python train.py --d_model=160 --positions="rope" --rope_fraction=0.25 --init_std_qkv=0.0223 --init_std_down=0.00422 --optimizer="adamw" --weight_decay=0.041 --seq_len=512
Each number is 128 + 32 x the weight over its row's rms, rounded and kept within 0 to 255. Layers, rows and columns count from 0. Numbers have three digits each. The size before them is the row's rms in percent of the matrix's.

# up: layer 11 MLP up, 640x160, rms 0.128, rows 471-639, columns 0-31
# down: layer 11 MLP down (transposed), 640x160, rms 0.131, rows 471-639, columns 0-31
up471 097:150071126120208159097132130155127062110127122116076120136165077161105138116099160072109133142126
down471 096:094149191162147145134140119165083140161139163128168163120128107168165157124151117121140146124211
up472 101:074126102162123187149134113188099157107117112114126144154048142120081122095108059146187174165100
down472 104:087140141118088130157160105153136103113158126164088148109113165167141096112133137128191115091128
up473 104:117164149103163163082109115116158138142140111183170105149129155155183076139088074122108136175098
down473 097:169126116106129157154093133091104141142128085128124124097162112102105138152113140173095143088164
up474 087:121146101106152130084166076121144194151045137080146106116141116128116053096104137148166093129204
down474 084:105115142165117180193114183119106066161164080153140066110127136124112221161155119123126156119109
up475 097:110149152165141161164106103118128141119084146090114117116142163071130135077112091148105137177102
down475 100:139124150144076090142201157107154128122146137163059088134151137111132139121111021127138165117119
up476 095:167049105141175141125140100132189207120128162139144109126126101085178125098104077110103052176115
down476 095:071116174099134128156127131189147087118124076158068129114164126170140081142068163178154112107139
up477 099:109095143083082195131113102148175097123100163076160165132100120146081138100135066144083086132137
down477 093:110128156159063155117135121089085150108110139089162149171162052153141073151161158132134131178132
up478 103:137123113137065120142142105201111109156171167098139118178104125117180137161163160165207141131145
down478 102:174108164121061123124111151159135112163097139160121143105159166079156146083106079112082113161134
up479 090:146120134087083128131111098122105181086155159162104161107094105170145126110121171145181145107174
down479 088:141134152153088071057130182145164074126156216106095157176181152104119140144122092127110187184105
up480 090:091104085178080126120147143120204098156144129141177127147077137161078111137140107163129117111146
down480 080:209117158048190159142132103165086149115113125125110098096136109112151122146095172130126094144077
up481 106:140136170147147120160121156164172126094139111134135107113106141122117144086192126108196106189119
down481 104:121107132151132114204110051123075145166149126145049178201137178134120164137154132139115113077142
up482 101:139097104118125083068160076170148157165081135160134154139185103158153101141160113152139108156092
down482 103:128150124092110118142133155167091159113142157060102116138140100087067095120096133101120159096126
up483 103:111129097094142154077146106105128125079106115155170134100159093165173107144164162110109172149103
down483 113:143147157161143145135154143098095035124149143119134104126086106088173139113101162135147157131115
up484 104:133189171133130178102187189133127109103107148126125074150146141136105158129147073162120099119122
down484 103:137162100184160153146172108177093124106058113115115166055135132128118093127126143137150222136124
up485 093:143108096168124170115123106120055097120139107145131135133116125146161132100137185153176124115103
down485 093:110143158124159192104097144107115150099083098098132156118073115140161100134108090162037118194160
up486 102:108118155175128135116132156122154126098084125094078109173143064123139153116175116061130107152104
down486 104:080096136101176122150141213084109136148105073150094140135170103135145166150102119140137181125117
up487 092:190088131150151156104114142171187151119147083159171140135167073084147127120125100105127147128147
down487 086:119129127147104102144155152114132156146110115087105115103138173133106089114125162147099141132149
up488 094:141123089065125091105196124095104143127116125141104143102136167141203159092137134064105089123107
down488 092:127119137170187126148093163128119110105144128098141154140139108111119184153101115074098150175153
up489 102:134076115132069065121113175088179123116127099145144117166078160158131131105096147112152105160167
down489 110:113140118121109121138190116091128162100072115039139166137126112092107092150102160156113086099117
up490 105:157143074205057112147101148147117126074132085095149127185105111118125141122060135138172141164104
down490 096:143139077183110156188111167117106109164099183063145105210114075127088189172076132101058175103143
up491 100:154117118107122080092133186089199052151117136096140114186132133133132089134161096093099140169165
down491 104:098113118133177119117161140147126109185149069078107085068186152123144133137085163150133189069157
up492 096:089170138138187148081079170114179174112157132106122102135164088098098144079153132094084146212169
down492 092:167138116141127144140104130123135195094131084167169156106101115119094136130140128174111097094127
up493 098:102142174140166178169187117148143091128145035099212129171122115154168142097136122147134102138082
down493 099:177157121123101123079159086108135130119149129074181154143170141099099227175136126138134122189097
up494 104:132092154138129120094118113151107122112159051109141115163117127101187164173123157125154154151133
down494 103:126137165171112120133103126123153107155140153115120133094069141128129141116150118073154211135138
up495 100:171125071139055118112137183162163202104125153135161120153097127110084114139122148048143102150156
down495 097:070125138146161141169087151128063110155141093161159110145126097093170105156083116120129091092110
up496 108:115086109099105156111150116146147189149106113096122158115107129120132071153112131204201125090119
down496 108:154070124152113137148090165136135123135126076117126163148155128106112131113129038084126105100083
up497 096:192136178105125158091081169161149086166200133162120094116156155082102119105145073084156135127092
down497 104:066135095096166045141138099161119117157047112143133103131142106156129094181119181134118147099130
up498 098:193061131118105128101100088096131073149100091199154190151120131141126144124146112082117105150117
down498 098:073133151161178126129217141171159110178119181091092105086162130089085115119113180153163159131164
up499 091:131160108146145148132137134154159100149117138100148187099125169112112150123126141139170131141098
down499 089:105095161113122080113122158135107134159153127156173054129164133133132112188197161165118145111143
up500 098:094118131088151076099109102129185106170164131106166172097068099147141130123083092103188132152200
down500 094:169139134185133088131098138142087142134128091099168139138163117131153181104108095119109111168138
up501 103:137134100137082133079172166121146104213151135077113145141156147095191086129102084204159080098129
down501 104:067122144180142148086106115122154117149167109126103155064167124155095140132145061180156104125132
up502 098:107107178183158128122068125133177123104149113148126146142086121070151087064139141062157124096145
down502 098:137164144098168143176150114194140096149134130109150146162124128130175117122147097156032136156076
up503 097:127094132147136145093171161118152084133186098160149126153159111159117127084057123082130129140060
down503 096:114102119149123166138122127076108155139094180194115081057161171139148121105136117130111148156139
up504 090:143135086110147134138124141148134154142091108175161153068103085136120185137133180080129103132192
down504 087:121106139121092143078131127141108105088189134142090151178127156164103071099127071145170127155066
up505 094:149096083124104166167145126172147175136094130157164146108089098136113151106057157113122090128151
down505 095:091123088102149127184106079127100121070082188143151134182132105168146142113158140089141145157105
up506 098:104121143154144186061061138148153083172114090118104081145132098094133157144126182144101158144121
down506 095:135180083131083143099093117119150108122108120140124070135124182155115132102169096183082137100169
up507 100:134154101098178112063135069122126065100136175110158136085117099135177088177100128125098131176113
down507 093:181084131097146116088058109182097154101099086139142140151098139102132138154141158160076087150143
up508 117:090111072083110182111123088126083123182089118161140077165108129137170156157138159133134110130148
down508 120:075130126127081078099082090154110129161138183116128142161073101155140150085134193171170107183130
up509 102:089117127135118122067103107149138121141100135094198042139148128059123121106089108099240100120102
down509 102:169110087145144161157100089132152111111126157103170090086142124148135096109161110192093123098101
up510 100:154033100097072137110152139098090090133131151124102132102144123175147069129129164202178123101080
down510 095:128201134105150163063128135150147137115145140108122124110140192138122145062126139092142145081116
up511 098:127164153133170158142162162144129123139129163111129094119164107120146137151106093179179058102075
down511 093:163141081129096130106067169082174155143114107125162133125100110143125092147149134135074172110126
up512 105:103093092093141152056137154096196091095142166197181087189066115115127144136113119135154097143146
down512 104:097101069127101165117115148138123069155148123121141127191112151106125175123114173209103136094112
up513 096:057171165138107155156091081155144186088166147115148127127134136131147114148131130154111103191070
down513 094:137080119108100135104124183166093090122075137138154138179121149158099069163081167137140125133226
up514 094:117144105104147186113122070089126118119164141099096167101139155120141127077044081156119120176111
down514 094:135184108061156156150096077079099144164160087135173151145129155131150153162126117131122132133129
up515 103:092153056140080119122125156134102115143143126121136113132058115167126149129114170140151155111165
down515 104:112170107182109159090136135172136118110138091155125185149120128120040167137119126127145150148113
up516 101:179087158118139138104093127159123081156141053169129130135158149128135141114191091103120128098117
down516 099:117155124187160150189160126087118081080137151155110122087154154083083075134128124111123130150116
up517 101:102155151106155128092144146131102175142133088125116096216127146092108051152136120093125077149113
down517 095:098126090147180135126117110130152139172150103106084129080194170165128136136186140115122110127083
up518 100:074079128139163076122089183159121178132144138136115044156191110112086093155107140111091078181145
down518 105:126161101077119098115169160050152171153123097116163183114052151170166117129163146100126097137129
up519 094:175161069140128165107120127135140152100149124134149058093153142113122106130150070183152147100161
down519 092:123180103132142113117183085207064156124151058137083157106133124140085126077179147054063162137124
up520 099:173071099106111084111129093105117083089165125169132127129123101156135109110130181148130166111151
down520 099:126150111137161115180180119134123123121131197122104108100138192197116144124144089086168097065157
up521 091:120173144141119145081188165118177100089169118126157076114074095092148137111135143137112140122127
down521 087:107103095110101168143091092127104108132071117143102174134160111099080106129059158102095092170090
up522 104:192155112089127124090198112177133146074138081111155126138176092082119097139190166049114106141168
down522 097:086118064144130078173111112100121179080123104116120121139182123118129118213127144125162137140116
up523 103:130093159129111141085182090124120136116114124134145066100175111122167084151168088111134081094107
down523 102:135120071150173111101145117148189093164114120078163150080109122150094138107102129174181129119105
up524 097:126106174133162089177078198193113146110137142121107106180138146118162167193149106087102108116131
down524 095:127150122153087122126116114085164105176091165191158180165141199128152142140112124163081072115193
up525 109:150080129133121143129072120098119115137129157131094156176123122117135117119122167078198099128092
down525 111:197114100163094104089115151057177146115150142146085121160193143122108114135174220133102102111090
up526 103:176180096143106162130111088098116161071142087133173121107143149118112151167119128146131161106128
down526 103:178126156145127163120113116115137138094145136149140108131142122064074156103182157141096163153111
up527 106:123148159161100142111132132135135094109162100188137171180100124175130162128145141190126122155175
down527 102:155085102103161118063165208126051111139123152089073114082116161119163123121116142175151144140115
up528 096:148073144117120114109123139125198076113132129145109161188154167115141146138102141093090093100124
down528 095:113138095139105184146124090170119146112142179127141137148094087140086129061156123088152093125174
up529 096:150102082125112121140172144142193111118156074224123090194168130092125126159088101097146105126213
down529 098:082175099118176136173174135126105160175116114132124163149095129160059183103165177117154091082165
up530 105:115059124133139121155175128158149171158150136103110142146133132126145102133096025136145133132100
down530 114:144123118141096178197117169099109112149142183083126104175170143097119123144108092144079195179112
up531 092:069142138118071134157134067141113109108083107112123128102153114086103134130115149090118148087150
down531 094:081167125144114055158155132166132166127101135117108163100116200118095128145132160139139144121154
up532 098:119117134132146118113125193182139093140084149078136102176101121120129120131093154092108086136136
down532 098:076160123114157090078170122183103151165124147119137121105091131094183121134091102088172145146115
up533 100:169087119128204081143111161153127054085151124142115182157156123110095133135116119125128072126100
down533 095:099126129066139073080133081166105144124105149128153095133140155176129141125222174171100137198116
up534 108:166080137119072094060200107119187120113116087104097173172132124192136117143145145132150141113193
down534 114:150122127125111124146099096096080139163153158148154130103089128111141036136117093116139032110163
up535 091:175174108133087119096131077158150072103100120095140116146122150066108101125120086199238156109077
down535 092:128121116105112095149109141135133093122118177148121177103119059116137172179132137113111086123141
up536 104:117146125133105152072146085108111149137152146112104095197116070121067119141146112087171132109095
down536 106:100087184086093055170117154103139128147161151131162144122118139137134135139161118168072095145088
up537 103:111110106146124051114134128135126103128157090091124136141065136122187113147115137127099136153158
down537 103:147146092125157168143130115075122154123097139098180128075099195079130109093191206141135175175159
up538 107:143122116126089149098114137073104135178111144111135112137180062119171129061123115125176118167039
down538 105:119078115145080074145137113150078067132125114142106170076146053076107163140066109136123145134135
up539 099:173088087096111137133114122118169119135123075156097115125129067086098124122131183104150177062138
down539 099:180142134117102130192157137129045078163114116107086204116144132118134159127131140100126159113083
up540 095:150130109198102099121151155068108100114120108076144085113146155126133084177117137100119128164117
down540 096:113142180174111183103092075183131117116119162134123150138183123141132148073123072113136124110154
up541 096:124096066060101151144124123136121116091172098146147088172095068129114140103058149078225147133136
down541 100:121124157130159110097151167125123157070121124102091044107127128135186150112142110074157157149150
up542 094:125090109192162145090098131147142072149177115060108118165124104145091073112144096105171110140161
down542 094:103130106089108147157114108125130135154111183193112115130095112156114148160152121175088113176081
up543 096:105152135142104129137153141115134103081162132132201094126123137094109162140127102123114042118087
down543 099:165103188103121138100151173143173109111100179123153136103093137129151091080048131095141220135138
up544 093:187074149158093127116148100130104124106111168077115123067110098154118179130143128112103102142145
down544 090:130120158176136095053147162115136161152053122149125129138152150145109126218176093083121156097160
up545 094:095111098132151169121182108134099175108093093155163097116121156162153068119153111157112164127138
down545 091:099145129159156128130095142093144081149148171164138126093111084120093133100086119094160095119152
up546 090:087157124153062131167142090141107163102116089129113128132161135106153109086131138105150065151169
down546 088:137145103127150079055112119093142096121134173115152144158108128119097161194176157113103131131107
up547 104:150134111092167126076239159131117155111193137092161136131117123131151099177085114059155131121099
down547 097:100119153113111126151079136116176070131132131194120083155141162153071138103110145128138140179159
up548 097:169143131126128104159143163156132134145172133112163096080069063137128107138120141086120079136126
down548 101:141083138088098148118117117131148136056159119137092151128132163097129164144132108163149155156105
up549 100:134165116132116217096122152114103155086114121174119115161104101102142123144104136115102158145145
down549 097:103095135117106096120117117129159145097111128151180089102135138126127137149174063150119086130116
up550 094:151106121100117156108186125101186147168106137207098149121105043125121074095151106090127144148111
down550 088:086172114192182119125118104145082139051107088119129120117098141145177068147137115155087155164111
up551 099:143156156108165124104093156059158139129137124103127154130105150090133097106122092045127099133123
down551 096:103117087148109183168131062222074131066097133149149116100109115157103186125169137211093104117130
up552 098:107101201150118122103098154152161088133112145110122149116150092095175098152141189101124058144161
down552 096:135126163117144139154169127140098146090176156149135108105132126165105106109143115147173204129180
up553 090:200123152156095143111101140110148130152163113145120131093116113121129101099076077103149134091136
down553 090:136169115126134116112088138086134122152145097174150113146134179160129125160117133140127174151145
up554 093:166143136118138175107102164149215135104118091115141114177132107076124129068110116096170149171098
down554 092:064182146079115130153176122174124121152098153125102131128135122137157082149132105131135093092122
up555 103:105150100126131125101188112170110128086102157132082063131142082197167070146171177117184121062144
down555 106:160210079080112146188087137091156104102132162140114083104098151135120146111067158085170091075130
up556 087:137155138116120109157143130147150115112094094126117136114129140128167144133082204075135165123089
down556 092:115114101139119131080047107099141103166192143113033138114155123111086110122141105138138142079160
up557 109:103129147109079122137098133157122078115155094232142118152119097152119084114151138118183145135140
down557 098:096105178121115147108111180130068136165139122168117114207126098106141126111104145127120152138139
up558 092:105149161160081157095149090115121082085099163106081178081149077161105108052150129158200127142152
down558 090:131124115048110146125119175126129160166143149165142115146090139160138138146112052082168100111128
up559 102:115110149177151142138129129182141142138127148087127099164106080120167129092143177153152157177057
down559 098:181108120144116125080107149115152141115160144137140059150117096143162134145164090153143093152126
up560 100:120029113049141182027192125145157093120103130125125144162136165155147103143152161110141046088138
down560 100:152109192192084135067088151161111106102174153193147156057175131116119157100148126122077123158057
up561 097:127079152137119127122155108109133191125036085189183101144180156090146166159157102135123134106082
down561 106:146163073081136071105152100138118155144087120154121087118134132131133153171120150139107139100145
up562 096:130117148150104138161105122118126118111100119083148065135163111086099071104111128113104128193139
down562 098:178143118124150114120103126145111177133146149171064147127117142180138127182167115121100086133116
up563 087:125140115115157097148187159105142119124118109141125139102032180129152149108117168134147143113117
down563 078:153079126145145144126115125126100143133092142133144134136205074126113108179168100101155120073121
up564 095:153115138148100125136195137148151157161111167085151053113117106078143114175135140168205179172109
down564 094:121142128111148134135071111147118181098202126190130173112122115176223155140102111146193107102185
up565 105:147079161126140105142082138154154134143143115102123131171179106152142137085137120085058059138114
down565 106:150129049100133097091171169170167075161114162181126107145145123168074108162162160112095146101159
up566 102:151079116161126098168142137146073128127148161142131088135077098199189066189144132198094127131159
down566 113:136185115113116145107119133133163104082128140151096153109164125081129148202082090070094137064137
up567 098:087155131109128171162156136215106102096108151093150177143153191081159162136094094159071120088114
down567 106:149097109131162109084066153063068128152105163151138090119171046206132092124143123105122147136174
up568 100:146105093109168140114103111116119089069106126114112096159137130095150134114124140132123146107162
down568 094:123045054139133090137124112117121127161173130144144133133152088182170084154205186158086098093151
up569 104:151131084187152143070180123156132160117084174123098104144118118156140078128120148135132090128161
down569 107:138166104126076158105136120154173156125098158189156138135109169168140137074108113098124110066199
up570 107:117069124139166133142109115118127132145206032193174089192144129150138133147082117172140137136126
down570 114:063142123108116166129123116133169178147121121148129168094138065184120082118169153102133126103171
up571 096:098086187091097194167129104165151106122173132162175141146101068123059123138077146099133148126135
down571 094:148128109129105129114163105129097098134118126176161134129141097172105119182184154054074164156133
up572 108:121116149190143095052143122126176093114121121179120094146083140132121066083078059083170064078132
down572 107:192171152169129093162160129145110094142147109145104100126203094107124130158121107116142113139118
up573 101:160089152136156082163136106155159142143126098159117159132167058139113131121114144138115105086160
down573 097:108141144092167101157127116150118145174165159134146080166137163154123152169132080132118165178077
up574 092:071108192082114113158107184115121095162114179183169111108173112086160079163159075078152078163106
down574 091:135124124151111141090104138055128109120137111106154142146067216117186164101192133114149161129171
up575 100:121151123126124080109169121127147146174130149091118160139135126098130150102103133165094100127074
down575 101:085126172101162140133081102086080139118131107142151140134087136082120104116142141109145139194171
up576 103:175162094135077148095104146075118104159136165174146158118153134072081148200131115100142145166172
down576 097:138200175140111131153133056106152118142117113131136162159047099119174199164089085101131089148120
up577 094:178089140102134147094102122139088133095158127130168126171170132141139110194153130075113106111127
down577 089:097193147148108150150108121198198133134079128114105129097160074146086156095077131158104201114143
up578 104:102042070095142136116154099121137100129123141122104171135139161105153106163137144119150101074142
down578 105:146163132147111121053183125166101152098126118088154139120085165125128152095129056161084176102102
up579 107:120140106135043172103103095131146138034104154123179152095158160165113110140118111143119124101086
down579 108:150148138147133122148127185119161158150114098133090134129187085093128172176097111106153110140151
up580 100:103111128156122148045100085082133183075153102119149085156118086127108070087106152151171163107126
down580 098:147154071125120073133165182100146137160142135123102142107130145117213141163108119093207101180109
up581 098:143099072091171095136175156111134068148088144141082089133173138172130081121129105167144161140163
down581 095:127192182143114136167097099143118081100103137152123157080158107094168129121114183176089166154095
up582 097:097134118080123129126154119143155153075118145103098130091165109067119127126129129056117143123101
down582 093:124163095124121129131112124158163126129170107112164166079108180161084106114164116123145151130157
up583 097:173142144191131169161128126158165144135136137097146139169120076113085133134100165122131064105157
down583 101:143134128085154150137154137138112096111143145155085147192162081128082144167173166125116174136149
up584 093:150117077135154095137198161096132142101138110148099101092120138173165070130162134117120144167179
down584 091:166126182185120120134151134136118107150101152120162172133164127080111150085151118125179089140120
up585 096:151096081054066069096121132160159070091096109146110141112153103123110093104168112063112126101129
down585 090:126104163154120131141192103069088187086163169105097114104170192102121127135189119151134183161084
up586 086:162178061152181122083107117142120149075117162158064118140093118115087135214142126181071140139127
down586 079:132124108138122126140116128150117130101161075141196140157163179170144133083152161131118105140101
up587 101:189107094161143133115169144148137101090116056105091169125100121137147152106123157141162120128122
down587 096:122081170101130125149142083153134124159133069100108199123108150132113142123093125140096155085148
up588 101:073165160150052126151099198140156102058137179104142147065137120120147158092118137131142099133122
down588 098:119115127109144181091120152142132135105159112091188146101083129140136111068151175096096141167114
up589 104:157082109119120118097137117077118168176159124195171143107112102191117074100145149103133094118186
down589 105:129092190154113141132170175139143115123120131150126134143139187152185127134135109117072080161111
up590 099:148124106118115146116133113190120099143113097091135104172126169150156037132104116141131112138146
down590 098:101147123138104120129165173144125161149020045215057121135197086115071179133124153129106165099139
up591 108:146090094150135117135121162144075151143200112153095051157152133156095093147153102061150138173101
down591 117:134135143197127126161168142142122116190103189124155126180166151159127121125142135117136144144140
up592 104:137086094119100112033149110116135106115125141101172155102102136123114117119091122095194137140149
down592 109:198098100115090097138127158094117176128135154034058138084112181087124116133147124145143133098124
up593 102:157086146095122144101106108149189083103144080153116164176145096148140143146063113118153100156080
down593 105:141149082190149117114140122123114106118122144056137118104110160087116159128116131155121064160110
up594 098:097119133120138090107131134148098160076082122054134106136131136075203160103105164069152016151096
down594 093:116059130079136120111113120128105155199125116132151071116114116160084126109127093145138154101095
up595 091:164090119180147133118182142129118122095141111092076136122155140170116150160122133130120091073166
down595 092:124145142177114136183140110117155154125110156133175086118112109111160108089173126125089119148100
up596 092:170114144149103157051098133153168085121083093107130118155153145157117175113060142160108110078161
down596 092:067106125150192136150147148172130177106130101181117078167166101114167079106152155169150085133118
up597 092:113141152069154138154116139166122135129134132129213134143146095119223146073111157099130137136122
down597 092:113152140144098118099186150119105143139158158087087143094127132110148106155113166130168150085106
up598 101:141117097085154195117127171068107111156202097173173094174140135147229162128137104106130107172083
down598 096:107092138113146123141150072150125170165112114135133147086110083116157121080088113088150182078113
up599 108:181114159113147146098127160066173112096137105056133104116141147128168138160142119092227113138161
down599 116:127128107085122084177157143047118160095092178147169110046078150141107131122110108122119154162169
up600 106:144107096097130142122182142220176099116170130108157129103137128080161068133147093110179114134155
down600 111:195169128109112088073135120142073185125124113124114115086191200079127158162153092151142155042181
up601 098:228153083122141170127120073113158120112126094171090114149069115142190078141163125116160069096132
down601 099:088112142131149135081068039155085090144202123120142103136152102095097088149126105109143102139124
up602 101:081008095099117176101189157094183148172091178180141175139125139120157139129111088108126113122120
down602 099:131147097182166108139079137146120107108186154119151113175188172128130114198107158143151188124081
up603 097:120156092123155159095129129116129121126129117145140137105139125181118134109114164078165157117151
down603 094:161145134122165117066104142042067118155131141068158181106102140148151108163173103143123128113136
up604 098:121164091195130197183082145139180122138159131083113119044120113116123149167149170093130148143095
down604 097:154168130141088197139086134129169155176141204138135183126092073057107213185109169151089128108086
up605 094:198138109072089139116120140110149137163127089082075116122083131126166059146146130183201167089121
down605 098:120105174062114143165157119127151143150104158167108152105198123169164139155134168066140154118130
up606 101:168166121144145164082188141086152127121152159046135157123148133146095110133115171128130109165100
down606 100:175141083125101113123045165126119079152162175173094135065123082106129152093142137118137159134080
up607 103:091127128164138154129085127083122096156124099140114129102129122178137069144108186104081152147121
down607 109:148161146119103085066098080119147142178175091156131147177136111111175066159155159103197114125132
up608 104:108060127119191155107180142082163128050193164162105087070065117158109124151132145085196109163123
down608 109:089133171155145100181161176157174163085119134084075156116097094124155124119123136132089164105104
up609 094:178085150183146122086143164104104085084116101116141130137139079128158117107066150113140080112070
down609 091:099083129083109163148101166120110177097155143105096157191097110177128097138095088133098121138168
up610 097:118166150113151122091132124143138100127116167208130093132153085122149110138135077071130051156106
down610 086:125118143126110157228113133157114133122143099090129175110106141133122124135086157141134173188179
up611 099:193089109142068156105106193131152132118163120136182084141143141145124094138141115094153135130144
down611 097:113146128075142159130145165170081096135110179109070071104173073133157156109082101165107087113111
up612 101:121134080114111145041149154105080116136141104138195138128104133155178140128107092110134162141159
down612 101:165156117145106053158123093143124116136118146116074108111081112115124135144123115167098119140063
up613 115:142156143157138041057124146128195084136105094118150078133187110088176127153146113127114063148106
down613 123:154089172140126122153129154136115116165089081181114175144141149066096059120157123119114122097125
up614 099:114139161193085184124119134118160132085088144138144092112086116110109147126182095102126101114109
down614 099:110137173131132138158131139208102144136106177121154107152090122178118133161204089169127137134173
up615 100:090103149142090182085113137151126099134136079188109113197170117108192136105135098159100148105168
down615 099:125127155121170118135104057148125129139157137108172096113094090154092114105154113146114125097150
up616 095:108106109098117134156087095114130146104090162146174137166140131165145147105151146199130137130130
down616 100:120145134099055091152153159130151054096087115119097151103130133090135070138084086100119161184114
up617 094:146093144199127154146135069099121084153147108128132151190144149156118099180098182113131150113133
down617 098:033169126151105114132110139125108144164113089147131101100100128175166116106194153117070129087141
up618 099:125092127104145135101098102126132126147180087109123154188115156150188155086113134163131112121168
down618 093:168134117172108109180141145174113120146146154135179105124209072122096156126145128118099112199122
up619 096:115118138164067182145125164142106153151094173149162127104120079124097156113136181113120138111123
down619 090:074123072109099177145157124143168147129143167149170117148168142085065147099176079128136169153110
up620 105:152082130166147164114129152042139132153125078125145153122134056159123144133139123064198064107107
down620 102:133134125128109171195054101191140135134135129121180080147154174158154135125127122160143123063167
up621 100:179132143123137099138121154111147094162112099075193116128109125082095150179094151149116053146144
down621 095:119146169120178172142120113174142223096119154176108113092113105183119145146170144085085159114096
up622 110:121170119077123098088121119117126136153175092127150069130151145133142036150120092096153126137184
down622 113:122106067128158123125152136150166110130099127105138148156154200152112166121112119143120159098162
up623 098:187087098161121146165097172175095122163131082125090077155148113145181135096065140100092115114145
down623 105:163104113128115150157094134156085157157117159183154117131202159058098170096129095101127141142111
up624 094:150081100158139145130080160169133135116049151132135155160130145086159094137102125095154117173167
down624 089:095119144110151155160141069121140112146170099102150125084132128131102120182179141181146148118134
up625 094:083084153124148110122078151159144086172149128134136083201045112136085062164143095138144091132112
down625 095:100117138089149072116126079054127188101145135138115073069126139146155152116208161148108117097115
up626 105:126115109161190119075155126136174082092147116148086130145093134097168118175147039109148113117108
down626 106:098133154071102166098147138146118113178074205087106133159103111147152162132160164090097155114178
up627 104:168105187129137101095114138091140105135068139143123095094162094138159088188149186130183159154116
down627 093:111086159172128152134175162115158140148161175156108146155172163144089106139147093171122155141070
up628 099:137094101127096126142114070170137132113126112126177135206141145112139103163098076142100170101110
down628 099:122190177146161113130146190141174101128148142129098176114160132128183107158183180108148079145058
up629 107:127101133138113130145147160084158132171198114141170111052115127125116123087061100140123095103093
down629 118:102128086138139115104130162127139146173183124148107065131170092166099134178175171088137099157147
up630 109:145101087137210126064139105114133120114166141154115142123172070151110101124136155114097138100145
down630 103:179082121186168116140115143137104109105143083110115174119122165156118085100120127139108182039137
up631 094:130094083139115169108094124092151136106094134104144109129114130150142034177149098091167129131103
down631 098:162131191122082110085113078158139108129129083141084168130146095107072095095142108146090112130134
up632 100:198124101146148094115118160110119126103146111093226161119063165134147109134122112134150128125098
down632 097:048164132072097140166141098178098125138075138115086145167192099071132126176156162042114115114123
up633 100:096122110153108107142127104114137173139162182132176105200160057125146126135158170087161101147193
down633 101:124107111118136170141135104121137133106119121117145133081127146126150071176162086145107166180141
up634 107:149079120065093156159128111139157122159135176103162154123110083079149154136100156108091128076153
down634 115:137182075085141156187117068128154145084120101148133171098166057139114184124115155039123140123075
up635 096:139164190131087177150142105155097157108068105189176133136114102126101123123085157162145136152079
down635 104:093115151127052136166151114144141180168078128100135078113082134175110140116046120200116156131153
up636 093:128166139096113119107163120126122090094178057083101107124083103157042038107139085090097159135151
down636 093:067124130138075118091134045104081162147102163130177125099174171154198166154197173173177117169118
up637 109:135159122150122161063112138167183084134104074131146140192156127059092082158158137113103129167179
down637 121:138086159120174105147183047081134105169073110137153122116116155093120139071156184159078119059122
up638 101:119098126103044176133129134144131051129133079171168133228136120088174173107087144071194127114150
down638 095:123133162197086143165206093102160147091063104105155077133112162163098119121125133158103084102144
up639 096:081116140106156185162145096144126168137169087146149139091117132118124120111137107154099138115117
down639 091:133143160119132084024090171189151121087107112064156094179177142174177137113109100074102121126103